Weights of a small transformer language model: 12 heads of 32 (1 for keys and values), MLP 1536 GELU.
Each number is 128 + 24 x the weight over the matrix's rms, rounded and kept within 0 to 255. Layers, rows and columns count from 0. Numbers have three digits each.

# up: layer 6 MLP up, 1536x384, rms 0.163, rows 328-396, columns 96-191
# down: layer 6 MLP down (transposed), 1536x384, rms 0.171, rows 328-396, columns 96-191
up328:144101132141133116141117102123137147139118120160104123109134148101105145099109143106122120103159119107093134135144136142142111133155122099129135119135123083124164115134135165135116116108116167121153143130159143101161119134111142138135125119138147131124135142148106112135127119136156161085
down328:146115141092176086140120135172146116125163132122148130142136133140140129142106168145134101130139132141106123183162107120114124113154178107089165098141134116124138136136115158108101148155120154108149114108107141118090105143139114151109113118122114139122157063187136093104139129168137130141
up329:129132157104156121120143155120124146128129118101061120144142148145092096154129122104147117112149148106131166139137162100133132070109104133146127125120090111128144157140120138145128144123129109111158120158132112139116159083142147113150083131136139146084143127187152101110110153093086162179
down329:103115125121121134086111144147153076112113136158112111138128125158147103139098118140142124137125092153125168102128125136127088139088128159152169113136128154113096087145151145121127071080150152104158137112136153111127068095139113128108081125111129099135127143129143109172137166130152144081
up330:134127186123120070108117119120141119123117153143124140126118092129141115126156115173116098122184152121177130113172143138168104160147122118147158086169149119140113134123128121101139139113089150121146111131118147117120149130151126096117126114107114153110137126137147139127129157150144101115
down330:125130152162155119142118118107143112153110139067142159166135124131108133161146155128077140149117122120141160108100113074126125155065140122118117155090123173130127128096131114148196139168131117094104130126077136116158138152120136111110133174139079072147136121135137105148120150104176190133
up331:144131107112106100148168117142098105092131100133145172128168143099140118111101108114104108110133095117108131118137082115163182131135097135143131097123079103106122126053103117086168128127130139198164087099123044166156134142140132099093154108110128130115094109184178075044134101103137162156
down331:161114098138090120092121132113170153160118159096104108126152121163159099139145105165139151144137117170149202127133154109186171100075116146081124161148109111117113145168132161126164133119132145109120135106119100170153124138111136149145098097162069147168138154121123140127161161083131144092
up332:133123119167140137116125114114119071121079142205106120117153145179115132139132138106117140101179101083096128108116119166117076134142120136104113127121126110117171080098134122123130167122141108143157114120114063142065147149136171111152121125168144073122156135161158125110110148153080185116
down332:175109170149176147184182203116129090106097165166084112103095150150127118139120128140162165145087102069126160117144147069105100142117168134123115170104153088124138092089150069130122156133129091127136133158118138137129072130125107124175110105202162115153149123157142119079117161188124150063
up333:142120191147161115127096147097150144145123139124113156138131102132144152126116116085072120111127154113129141120160096152115076144110135048183161124135134123147132123109086097137110101142146156118121098115122094144111128149087142085122099108108129160121117115132123134105125142141144154114
down333:171139127128114151107137131137120149103182130145127127118129094085150142095129140142166169102154115180164152113051100121116149092125089119101178162127115113124122117107127154115127146108126123161129128136126095121102139123105142150152160127159117084097120122114153123171108104117134143147
up334:159146153160138159118083159136167128163104172107135131146101138108129126094128146136100154102106108104117146117177121164136143161132091121134092133097098121139127123129116131133172148127122125150094095141122167163078123178149117106131123116143102170097157163146129138109114112184131123149
down334:144150137094117134116125112165114081094131114077137167164122148109072124138136111136096132102148097133119141093120134136125130143153073124135114166162107142096159081165106127116172156112113138123167113122089127144121151136124133104128112150112068122181132120155121127097123154151106121135
up335:122111149127105129144149133096184146114072130119145106108111130142118141105135099119130101158152116134120114101103139154137143138114105120083140145107148136131071124100106134164097170121146151156137115158141126112142125156100127104158176133159116081140132048133130150086134103116130115177
down335:134133107111109116144168117096169128178141146102062102098153117164106111113155135095143152164121149127118123147134118141122126100112141128140134136152141063114104126113143095151095141133134150095126140098148147150106154156145138153149106171110124149120122161136128114114165136143139139111
up336:091120143096137137097124163140156136127119113114114151114120129118128148157115141126132168129131116109105100124142117155137127132133167105120116077113116137121141149113150106148119142102133122113158119143153161145126149101109132070152104087089152087107131101150123116135140122113088092139
down336:086091141120140156104168142098162087144136134092113132117146116113094137090098136127117145118149132138122182138169148065164111127161149136065113149132101119127148156138080116157117140122153119164096137150125152151132112097147119091134153148142129117093098141163120120141139145174123133117
up337:099158161111104121124162126129138126085147100104125142124145151119139127128100145126160143110156141123167103100122121122104085121111108104104138115163144110145104118144109129141126130167150112113117154098143121141119125128110123111111161116138115126120131120138073155121099128131101155138
down337:102137109113156124104126154144109144121139106163118123099110146153111156144147142151140126069134111127087108143117194122098123151127128116152157148110100169146102100106110114120127122150127116122136164167165102084113112165164102139111142132113133078136137143111158100171141126177135068123
up338:146146109130142139142112146108080129086142079155081166179106159110090132135105167135152150129115104143136152159100111071130101113112120106118096162149130154117136112154144098124093119133191122096160121092110161062123125086153148107130123130086150168148112132143101163127121173162096119140
down338:138107143133175112140085150129159114175137109155188133125100122172120116100148159125194123152136160114148122147152144123139161140137099091160152143125115067125161080106146108059092144089133125140160127123129159078102110100118120094126165126107154123117175121157158098118158092132144065149
up339:093175154139111124081091111144111107184133129110090116159124134104115123089135168131136122119152151125123128191135140130153116120134128165137128105095186108122112101139116164097128121139096125127145124144088120121130118139131123164144183151127125124159119151118162135142104115124115134128
down339:115098108141113125085133157131116152151063115089113149121104142100081127118142154119143091111140137087110114148148097158110114111150123120090117130119163125172132089128130156127121129115097172141132105138138103125133075057108165135132116142114113125148126082111150106084151129117129139097
up340:156143117138150130148108127103042142142162144143118163140148137115115122134091144123136116157145115101111123141164155139118125113111142107177089105114123113126156170132121121115146143116157146090136107120106108159126136105139134128114111122146139130117092083127153130150135146117103089132
down340:094100154137132078169097161138109132097114154157142155131092111096100145147144117153109074147121094093107131139111145116171129118117108137166180195060120145165086164162126130114120140118182131136165135107155156110153107115119200134131141145176083135118199120114143156112121162071120097110
up341:102103158136120156136111108168120138095106134144101148124117122145159116111120172108140168161123125120139159153133103118115147147153106160165098107119106135145152098082163111119121127117161102114137098141130121100133127130153124138128112185160144095128164139171120113122116139171079098131
down341:110133132102110103137126158153080138118137120142128126162130158136135101123129084120110132126124108108148155126126143143104113124126093114115154133161105064103147100134132141142133154096115159142097142128153111176150140125116112137139124149162147156117183135126120112104172127119106089157
up342:148122129093117086179170146158111126144152127133146105164131148113121137100137139120071119134154110202153114146124171125125114101127115117141100129097078134137122174147111105123117130181117131150127159100125134182112186095116120112134104131154148116113159114124132120106170125106128136156
down342:132120114112125163164111145136111174124128110102142121127139122150075129111137161128105120130123147189150180131105146129122132087155131109113085170131117067184141132138112151147128134138153126158089085145153130109135110147094111102114072095121126097141109116117146123113133128142140157105
up343:099121123155116148109143108180113134110148160177136125133126177157181112139160125126117130131116148153107154100136094161144124122139142108136101132144154142158120129098138086083112106141134114119161115123161138131094149155146099116136140125130119173097112117115107156105122155117155110141
down343:116132118098109109127066108087113127132091144129132132168164083105112135123114159135104139135144138098109121115150156131171128187106108129131166129097124111120116143167127129133082089125139101125124162171133130084165131152118171135165160152172153093152105139156116079146130136140113129096
up344:119117124129117102122157095160160145153147091110132129098150137126121110172140155083126107116128129129113060111141130121155162130156125082143149136117124147152152109135135141097116140167141135144114144125152097142155121124126130137122124142093117100164125133099103124138112141109153112185
down344:099158122104094123142148166138138132131126148144130111090119094099140097155094108099120097128107111075129147150112091112083180163090148081141079139122124172128141155146143099132127163149156122159137098114127152147165098137133107118145147158109112123161143149129102185153132109164109153102
up345:145112125166155089122104107145080142089139094148125125123142132104155109081115147118162123106122118156115098156131110126112111158109160133125144132139155121145138138116104129097138129115101120148105109116135140148115136123152134145102114138136108135120089146118165097122147153142140142132
down345:095127139147103118128149161097105138115143129141094135107129126096130091160109165188113161122120132184105162091150077099141149133064101127142108157147127143161094078182113131116138120147121101124160111147156091098127097096103124120159112124094137128149119094159086148138098148109148121132
up346:166150121125099090159144094110137091145156114063141133110107137115139156164102125136136117091139127143134081136093153118115134108132122166128147090173147149140129146094123124142125102198104129136104122136152127134082131108147118148091114108147110116123118118133158127132114119132104115118
down346:105128134114094146142121146105107141156131142121148122112105120141141114126110143156161138175143133117125138146139108132090106168127151113136113146119135140154110105131148152103131115126159105146140096132108113191143105160147168160173135190134113118117116147090137149109135184108088114103
up347:125148148101110117082120115126135094082151116116076104107094156112134150107082105141139132177148100113139094164158100097136162109121114106132129147115136178137125130115119091123106099140117106125127128138139141107148140102122140150153098146171139101146159110103140136117126108102199119155
down347:123085075141120097098153112075135159131139186106123138121114104134105109139159115097135115080164127165104159149132123112147099121086112141128130167133094124111149147160114115169092135148124148141151169085135159110134134112163143171135139058147111154129089176138107118129128151084111106107
up348:175163098132147123141110095159128155156126139139131115154126080139171105156105107086113139097120125109103108135147117134136125118146126109127142128093111111146140098102170158135124125118141108167102088091149137138115180144143135127112102165162115102091130090120157109117148121136132155137
down348:116118127080094130076110140124154122122164105140149138134115156129087076117149113115149132147193174145122175120117150075095115134113099129100187133153132158137115146104104146124082128132157140133126129181123160118090131132142120146174145122144187114151130089155141141162085085118120144080
up349:137126178114152121178139134136128135158126119091146125126114073117131161159116157111105119085118135124111096116106126127091148100144144160133097115167134104098144118152107128095115110148124133134096145119163108158153106110123091104140168155100173135117112056101160126145105140115142179153
down349:152129123133141131157143142108102125157122108128106150131154126132121135086139069138108176073183177125151138087091152181144105082125148120096159149146139113138140123080129112151160090120130146115123156127107149162125125145121127129104121135097130150121112131127150095123137141158157144152
up350:178161120143106103132091149122126133101200105092147176122152127147137120147130184125132099124164113152126104128155151183130117124116187100113137140156164114118157117117142134140148152105168129114183105108153111104121129100123121131140127145080131157147122107124135133121119124125162136126
down350:087145122143147133154135117152140141116101145123130152083106139097141129106092135151124114153117138117123122125101136101153148105126084118159154138124131131100132140129096132160119100131095094136106137121109119112151148130140128134127128106144159128122128173151114095118135132159119128144
up351:095106120147125110119124152134115140163121115159117122098108157127091087131146133138135120156118135113124172113082157140127107124103148119114133155110120111124142135179145135102115170139154137158143124128129139138168115109145126121123120147136121148104121141141123134129135122148145146112
down351:171134113154133128118151120091141126115112194105145135117132131111154159152096145139119132087146167127127114137108144142144133128122088135101115101156121150144129130106153120141118088140151106132133123180158149135108141119125152131169133150123111119141123138122138131129101127118122150144
up352:133128139141129153088144136112124138157203135151134166117134071098092123127132159146083115116123123144100090149115120127101113136091136103144180117126158113093129171143146147141151124124146103099121141161126191141134149120139134099116093108160108121120112104114104137121075118140122137119
down352:146126111131122093163101191148165108129161148122138087105152145144126146109112154107113125144154165060127133107137116113119113110169115137151156153125154138166101118125083170154124160106101136144132115099143118125127128117106129100147123095125103114130133135126095101097116155100183130114
up353:164123112154127134098145112143129108117116111104117112109138166150138163127125084132135155141110128154144120150117120127136096135138153128086145133114080086131143078155120121144113133132099120131119095160092104137143136146128107130121138126142104125122128125148125110089138122127170139116
down353:117134128130111118148098129132128115144117188128113126127145110100141123115115128135098136111179125148126091126160141173152157159114111162137121134143085145100142170120128106107127160086134133115130138105149143160153099114141142147157130117141194118141105116156119120141153193166116106121
up354:143148096137085097091165103100137164180149146097111108131123114139133147105154111136136161155138138134099092099120131116122168144085159103099158137098177176133142134106141128143109134128151154152119061089096098097121132134177120119160133091138122118145109116130112135098127175132092114172
down354:114129132115124139155130126157126170129131108090174129134153151122148168115135106107107113169128129115122101157150118141157101170108099096126150079150131120136098109130128133098104160107173117142108124131113121106112152123150170095122134142137128134111164122122099134150110142111141141077
up355:124143128139123108129093123119109144164168112161123090122125134121098121134096149116127137146152123133095111160158090084145128116127157094099136143141163088163128140152119107112081124144125143140130132149150103130156136111093118153126133125141132102126120123138156141118108136106163150140
down355:145109125120117118150096117137170118159131110127128115127149096125149081143125111158140168152108107117157167130088090159125099176141138142130141105170114124097082128085119119126142156122115129112129101101121156127085099137125130106102105127128125129139134164121130137132120139163124128128
up356:128120088129132132091141127139107160118167157120078134091129161142057136081140139154135135176138144154109124134110121133176104148152065148129096178126149125150124134164145131123135136111142141142167092095157103104128166160107126094161161145127117067095072138101140170123125164144125122132
down356:080072091130124126136138132153116137117158141126093115136140120106145147118129157130135129142129142130121143114163134168115099157118130135109103139109128113097128138184119138094128161144145127129103123112156132102143144122090150125131107142114117108093154132160136110129122104147124141123
up357:104109110141145119114137117126163120179153141149136127116103089130119076137131131096160103153129125098093152127120132107139132179087117157150136105105119153144128143125094185136182165105126149110188117131139130101122092124134128130114116120093096151113142116141129104119137102120119119145
down357:142118111116169144106112148164164095150155126186127119151117145113107162095151137136119157124116108134095138123135112113099151143118126149149106130080126144172178070118134190090113174139122137136130121130130112168142156116136129103112190125093129117128142118102105101121115097139126122114
up358:118105093134118152128159122111145084095115131110100110107118157120120119161145115117117150136134118112171134146123140119129143131105161090106115080135100101105126130131155134101135115114133090140159163151139138117091128124118094119119124130132168081175116155162124149137129100165181168144
down358:108107143141163138144155158116149122105142119179139156151151107145132113179142147113168103106156127123090130094104120111179136132150139132132127128112175132143107093121104077167110118107107110177115120112100152164125107121155086117080160137140130148127079115147133144150111153137151127128
up359:142159140097115151143171139123143162148125090107151108132101135113153126105145092192144148121078156124169090109114110106128132064145135126089042128127179109125113090073149125170144093146185071155081105167162140176102157142089106175117150132136152124109156127127140114107138151098151118100
down359:122160146114180151110112097115080193175132162116118114137103156107118086115142127133137152078089144126172141113144163110155142144167099142127106121153099120107163106152108157109115150091150131065144095116152104083181112159207130154066118100115138075112128120110092123128164091093122114124
up360:096141101144133134135160147123098075114118110131141132123092104101174126139126147067079208123137125121164129121108128134102134129131101138094152160129128144122097144144135113137092120129148146162133138137103059102112116156138116144154152129134131128075139099179166164117175100122102113127
down360:139114122108154124127134085109103077137093108104147104135127149127109132102109133130127154132137098121091068105118101121151116164131097142143135099165132157154136150147108077116150117095092156093153148142124151105099163116114118140135116127105149147127120113098107150098165105152120140136
up361:127134088121115133136123126152193118124120110122121129084095126158167121135109116115114138088104149118104153171102120104136112089145095131109126110125140111138131146134101136118099163158143134086147105150135147130110114142147148096102089153106121106112136111097132111186092136101176127130
down361:074133156084177186135159166133174157144122119113136160113149098134170115102130086134167179133110138107148112124085144147067103140081154122141125100149083103143143132135086108138150139100125137156129143063149182146118115105138154097104121159091132158121126122123107117147150144121100109116
up362:125116132152056152128150098121158126117092127105111125106096128143087109165109151124130174137162104150159128140116128132162127142118105166079158125083164085093175128138121158142144142125100102138130127148119127137082128165131192116170156127115114164168141173174130128114110096139122144140
down362:118117190127117149130117094124166106107145117139163100140180110149158160172124154119111143158109154131105101138168182116113130091078149116085184126128104144134146109132143093169151097147125184118104137078114179153142126156135130121106128132113124144139079130081138177127110145117127132145
up363:091170124153093118146159097129159163109080111125124122144077081102158149089105131073118125166124160129159151165112134145084140101132138113141145137083113162109100145139135093097126146113125118099095122173154106133121160136182093157124149121151106203101120101126131111092117157100126081128
down363:143109131166126146084114110122125175127152132106129118163138144155142105102110094115109140105153104163151146097135156142172140126159121113142159131131094134164131146100135135106153107127144152089107158092147138125155144143158114135114115139121168158116097146146121142164129108134123150168
up364:119113094144105111135111153116088146221128160156113141111090170138143128125144080098099148146123184124090124146149114167173123173125097173121094143158148134169140146148154162101125130137121103129155149148096177120130150124070143122131115080128160116119118124113185151145123140153159126150
down364:124113080122126103146100144135092078128121142174135118095101152150164126102134103110066156122095131088136132140141099101146139087131111087143133099151122107181125151107160076154140155146109132126095112135133152122118091161093159134099118125122154100131102153089124105119099103103139139188
up365:116144086142108118087132171138101123105130184116119108150125125114148113099156074129149156117144156130115190122042117146106142125165149112078150147127130144119094085100105131105113091121151133097160096095147101134115085117157058117131144123069144071149147151119129121095124125107155129138
down365:094137098146094141116068116124141112149123106127137090162125121095172148105152121175157124131095108124127152159138138115113161125102119110147100102150139129115169101078125174152092121181170132144127117139149142142119102186115103129129113093118119171146109156116136129162091112096073152132
up366:148121140103089086121084156148127098120188153122109120170104133178100078115144116150093107092100129168133101111073105110132090136153145149081135125135101087127155147138103131120115179141139124070113104131132123146159100178127082161103116094129141132157125102098144160137095115076121162134
down366:114126167127107128103138115120150134081180105131087104102109134131126168114132133122096127125085066160112128091121102101114131124064118135140128124122176123149123144117085098124130120114150148149166108155127102158119126081131162161161069160152102131128116107128159101151151090138110122116
up367:164128144111184108082120104131131090147076158130096117115153092101163128110115136169135111141122127090149085180128131122111070170113122135116155128159132122115138121154197140150130150180146130138112132078146086121142112110127104114141138135112128117097132089116137171112172132153112130110
down367:116119147160109135094126148120120163149124148104117115094142102155133100155085113147134103108124126131146144107112179155206160091153115105118147109101121130122125195123139137134134127100147148127146115107120146175145123131156160139117172116148131163116100158138115129140080142132113086084
up368:164133143159125200112120158126148093126136094103184130109087124129143117145141108114174108115172154139136131144150134154118122116088101086142150117124090104105144136126094142126114105141146156146100142160111150118103123160125108137119106113153077131100139144103146156151141164081129133120
down368:173102095114088132108145136142145118105155141098169082187113086128152137125134123134123158108106171089147107127143117124096081128125109098151149087139119143149126109125128114125166136154125167088112134087121136123137117138093189140164143130135124149132108162151096161109139142124111127092
up369:156131115135106116133131116147114087133124139106128148091142136160140108152116140152151105146176118127128161117167143133138205126102150145149104106139131115126124135095120107132147152097108138068138135124128090096125118151124113161128105137117110135130153134114116095092105134151098161128
down369:074128151100137125174121143141111125112108133122128115126120143128119136139117112144100133133144141105104156128098134129123088128165134131112139121134121130113133152151116119121118129127124080149151112133119146106153115137134135107133140111136145133129087156106129111166154119125137137111
up370:145153141130151096129144134156158154169111145179156079108158135132167180070142172114102127137123126141136079105137146119175179119118130119141097132142117139140121088067129094132133165114146081157151132115136141122143121153151111158105122120126136140126181103122125129092116171111122123162
down370:152160140161156102181120161123145140124096123091161174131145135129118095091142140136075147098117157138139107108063130110110179121139155156153143120211127165155134114103098131143113174133129116134134125109147144100128114141174095146129164123134134152122131096111130173102103058121129131095
up371:135132117120152137126173117064171123191135133161127145146152097138155138161132142100112107112179137110093097125126091124080114204152143150130142141110114113113090144153143105136141114125139102145101109090147162081110068104131129148125080101132125127126124110109133164135113162115161142100
down371:102126133132128126134102102126114097131096085131106155152135115147137164124109132168106155092146092126139117124152128123095122125099110105162129159163072131127165134154097161082120117159165148056137098115100144117159140117105110113077183123117151078113129119140142151149145165093143118114
up372:125120156150095116124105108134117125100129151135108137154115121087086146084161130119112110095153126144092166081113158099120146103114131154112112082159153085115169078125161082129140145120142115114128122133150135139155112116176131139157163105131160157110111145098072134145105117117157121131
down372:137114097135138085126140126097129138180154155163114108047189095088141103135131129119124183119101144133063128149141155094089084149133111140137132127141165136141084100129137129146152158134153151114106126152176179167121124127138135146110094108102100089084099117113112148179119152143158133104
up373:128110116128148110120174122095131135169141157132136137167116138141127119141159131210097112103152104107107119092104115114147177128089167135122109161123161137114113133147153149113099142133092150084122096088094128121148152145137129149144116118159121115120138103105119127108104126124107105163
down373:141134095116139143119130091113167131108125174076108140133109153128153112168142137154155101125110177111103143080137180097144159067152130116075108095076127176183119154158157165127144119183142135127150082101089117121176119144157153078109098100139133166120116129092102114146103117122159140157
up374:136173132107125174122077117129144138108095163093129119171122180132171104101154124165166091111107139113127135130091124113094122133125128100148119096116179095125137102114131100162170095106113123124118078136173147146199116138111170143121125134077155128149126115107153119116123124119111090126
down374:151127099132123137075133112122162182090162170151078105100181077129139111096187133140130103129118124156163121095131126094090100151149097122143087134113142137139156149128127125126130111110127139132128126140163128137150148108145137126134076151118102147128108135083149129121142139166122123069
up375:146122145112114061153157082128171159161115131118174138144158122142136154069154145133154114126128162123176136095116165114106129106110071155099081115174178124084137174153121152162091205117148131099133159134148074132142163126187100132132203088117131119130159129113096155165150092116156154140
down375:163127143131162147162167145132122131116105075144151161142143084121157127165106104097150131161115133104142149135095073184147115118165076111109140131153124135125160107122133163131164133138098135123079106142108160140128071119079136153136113101139150123151168108132088130118122137114097124136
up376:128125149089133119127134115115125133124137159104131145077119125146099142136116131090136126096164135111115106169134156121160108143106085123170163126110171140146131124153132136118181139122139151152152113153172116111113113148124138160126116123129141120129133103114127133158152133093118131149
down376:150119128113136145121091142102109111131093121138095130153116110130110122151120127123121149140120142130108156135133096112122155111168104142145100140126086128139087122127120130102123075090115126184146159146149130128123127099142126108144127093126132139122163119123064094125162132114121121077
up377:110104111104122167136142097094098104169132126111097132131152148125116167117141153115118101116092145120142159099116144125115157120147110109128122120075115126083155112097147171164159117132120116101128125146171121137118181127122160128114145129082130102097109169100096110140136102117164119114
down377:127170070128168117144115118114099142109138139101113095138159115157141159153141099091111099146101111153132141132158135084118089113110140131117115155126145116191106139127141110107135124103161133121133178122144100092111148133110153122120111124104120121143128157174157164163126111133112099084
up378:162166140134168133178121164153123145135135150177120136116118155142136127109129138124115146092137166143173079155145163169089083090135161167031147143134090146131135153122102145147154184100102143110146076109123131130111112172150101146101150144154134161074123105120132137136132119140138134140
down378:121109163129100140082098137127132143140101110114123132135162125144142175119157125141131123166135126140141161096142083087125151123138128051162141138139129145171125163138152160146151094134148112145127101117128136095120130149118142099149135155130099120147142174150114115137113154128141123146
up379:131136155096149152102114121115124131124142159124093134090118114077140113134113140103120152138115096161114092136117116162092145144156140079157105147106092092134115156136107097183112149123105105092142142172143130133136143126132107104118124083098090140142109122136118151090146157155140122145
down379:147123140165130133135112115140100160175121123115140125119155088132139154115150149178136097140155155114099178151175076129101112119125193136128137173128091113142146165165146125068120145160148098143144136124166119103093142109128148077100139177075133143112141108177095142129132142110133116140
up380:130137135125130093113118111106166171134128124105117129104130116111139096150158148144068101091148071131103116084101138150113137120122131098149106142102121136130157148112112112117120102167097122099141124134177135136097142095107124166104128157127102116162126100146120132158115080146108123136
down380:097127109153140122084104185111132094090119113112173103143112164116115135109081138118103116131111082132119127160161125118145180132127121136088173132150127132118123180160119133137113060096110147121122125146111125123179142115099116099078108123111103118118141109084141132171147081140157137133
up381:141138119127135125146111104151170131121128149120179096155059143118117155126120121082164113122104103112117107114136090094108148154172145118096109125085093144119116145129111091092161119128155150139100127138122110144144107133130134132136111091146130114144131132168138107128123122121106127151
down381:123156104129152102113134148111175124128104133069127111164153181123166140083102111169123156130111109113120110155131159114128149180110156140120123198150131132125105171144158121091077106124093103164137113156149144146138114145107139099142108152153146097101150141162092097173109102137122104093
up382:125089168166143170130088134101135142158112120154133108146120119113071138137137130106083161138122139136142122171078125107121141118105095129144177107137101120115115168094126149151130153104164122121132109111094156093121171120132150113138120141109169143123126165074165076128109065109169140089
down382:141135097094110130122129145174125127120148162130117130170154115174140103097158116134128082154110112159112093076140152139146127147082123117133101096138128129173144116136174131102114132133140099146126128120146091159121131136106109122151119137122126144136089164085132126135093135151122110096
up383:101147134131108152152121120120167132120110154126143143135124117131147144110124134103103152100115110149140132171125104082117132171179134138145082134129122095148127081101119115157095121131169129140107071081136144101122208076153109092094113140144162163117091157147102103111115118160105129211
down383:135162110115185145107152174143165116127139155134177161080137130132115114146100119149129145097157081126129140101157110134137132147112140128129108117125102106115109137083127130098103148138112094149127118079129129165119185149178130115082153118154116111124103189108112085106147131097098096117
up384:113131188142118132115091113114127098115112102117136104092135095129113126092133094164154111111142147107138122151134139111140124155162133141088159159086106098120140136140149144157132114095144091142122131168151122143125134157131157116133144106136136114128150089140149110107168134111117151142
down384:159144134112085092113116110131143157092121128117135123143118114127110119133146117094117138106132143148159094121126137101154124136113125103146156088136083117123125083097111154105171140116135093118163162103162111143120130112150163137160145171114170104160149135118139094141099151160134106132
up385:097131116153136129123061126143084121134115146133127142154105103124135158156169145146147125100098106166165146089168123116101104140141142111113165142127144088121149147107139128112116132097142145155146128104147130136170152139135162101131129106136083122120102080074130154145115143148131137150
down385:090120157141140096124159111129163168152125151138145108161142172114127190110144107156092136149193187115126117112141111121125113119177149116175115106089136124136109089158102117124170138133141101125133112110117128103100113101139164147090065138141107084116110123097136129080156105156148136113
up386:125138144110147146123118096155146168156168117198098141147123098149123096148154163125141122132152142155147154135154124135153101158107146158147122131149143131111122108137128124089142116154092172123113119128125142118123122158077124087099123162111086117125102122148173119104136133114098166164
down386:139119103159169140171135115126134125111120147142117093111120108115078133142123118180138064158106137145110143148137146149166110099169087123193119127135167128134119127169182132117132121152169158144153146115150166141147120091123146139112115104122144161208093121108095107134099100095103152125
up387:137137116139132140113135127088131132104117124114103087065108126136118118086093118070140133142125103115146100115120108128077163142107105130101076127143112135107135140132134123109135142148131100122198109117140165101105142131126124120108095067182110149127126095142096155130116161151141135105
down387:121099140136162147105075146107133154116118103128110128124097173109163128131120122152109131130178099135160119127131102153136111135142195112102116140111082161166110137112131188159124128125111128140121120173124136107122120098121097128132140142145143092122157138136144145120026081130141114129
up388:131150065127138110190161142088127115181093066120137168126121161123123138145134120113114171149125140113106127139109128117151170088144150131109117128120099146153147129116122114142157111107152129144141060108115097112154162128156162076148108126098122110195118163162110126077128088154136109193
down388:083083136135112138155123126132157123166144133135102130150121142092146140133121101124129119108115125058150111127092157140144156132116128097166153157097181146136144159110147122170122140167090126148150154154137125167109162142107109106122090167097152165155132083102137141127097111113139125164
up389:111101137161138133143110158159149175131131155137160122131168125133097112120162098149128108110121129131123158069136143152122140132132096113115128124158108084120171164080171122124123113120141116112113145084123143127123131167121103147142132115096138171121130101157145151118118114133133149114
down389:125125125103139118149154110165160111131111103141125140143119142173148107112070123094124145153143129137131158110146103133147147113119127174152140112144145126134136106121119119131119093127108123129139089118134077140141147117126145144118131153138094089180159114118144095127120136138156101132
up390:135172093111123136159130111120129090100132106122077099107145159128113078116150123139137154124141116126126122109109081138152163167140115154136160149133144171113150110104134137108162122134138121143122186147140123124122099143089166117155149084152125135114146117135155141142164154142116143117
down390:128133160156119115163161147151066148149166146176109180120127106126148131153130137144107143134127130112152132120140129118131106107118165130159102130110121133125089095110121122124165137134132130153103091127147154114126122099137147126131112141132134118087119153100115128101124111137135144115
up391:133104110104159173116080092123118093133152193139143173085144135092133136126153106130136112143113151115124140126167117138121161110078118133122153157118141116142119103137153142110145119164110140143150172174126132096135116150120134132148106104151157121149121102132138108107127117112171152151
down391:110135136128093115136138129108098119128121124139152124104125090112117164124129162145120139129166119112116162133136187143119134142121134092122152131125118149173110110096149129132149166148108106118105121131116108125134115117105062139136130099162152130133099124124127119075096119108149103172
up392:158086101156149147119143156118089131168124095122115156084125142140093130108146149152151101126182088164111169111101136119120137125151150151156154075151147111099168095139128118133138090131154106090127071144138129084123135188111183119143109135112132117114171119119126121151102126115123133116
down392:110074073143098144193144170151128148156122145124100160134154155130126139102128157148080130119154149145134113154105084205111115155114158186169139118167086137130131085147149110149114116128129150133108131157129086176177128171107097157136104151145092115169117120098155098140115151144152142138
up393:106142137153172173126128079139138115176115159182116083117110128096108170068108124142120121129131144099098077139098165117113132134106134136148087126156078149118129147131111134111129136115120134103174176132113080140080103128101109159114100140158141088132148122096133120135155154149143116153
down393:109119120132121109109114156139144110120118092153099121137139093149104093100110155098165154117145128150162132117130136127148092106107105153117034149120126141138095093097122133141141120115082167118107120135157137161114134131125105151112136159152107164112123117078130134154113108146132105130
up394:107134116179118102136124133175150108181133157160134107117104113121130134144178130149118124099096149166097151162098145080155095094140174145114116110111102122133110162134113135151110127138102129117113116150117099141120122132131136139164094168123092138148157137148093106171141138127157124140
down394:123110080138174147147114112118126125145082150094101135117127099136090104109137157127129121129100126115147113114105110145157174115097137128126171138109161154140088147089126154093137136146144112126135117126081152153155086136138107137137120152114105104154095152118142118126126136112130169139
up395:178130133101106121086128132148116106158106111111113134103123140123111128131151101144097122144135148114145100112117113113172127114127123115155156166095126093153143096106169111154133125098120090099123116099132096148145112124102150148161134122141093138113201128145100125109136174143123117135
down395:129160121181123146151124120148122145074120154143146078111080098139135162091147112165142162138156156144120084121126160103116098115122114161076130091158145122081126129120119134170138113161129129122140124140090120150141132150111122158120153096133144104101136183112125149131135147138101131180
up396:122134114164088135143125109185144074123125118122141151087104149166137124150144121095128155127136136141131134115158108151153161146080122144151108118144137136105136098151114174124125115115147110124130104114125151154130129107174132103097145148140121111180160122130128135133123160113158155132
down396:157158126130156118145126125103119159133135127107159125158145138121113147121117138131135096138144105110109124136150111115117114099122162130120152124139124147166115141116143118112124133133148130133132145144116161096117113157135106138100119105137162145158121109136091119102161109118127071118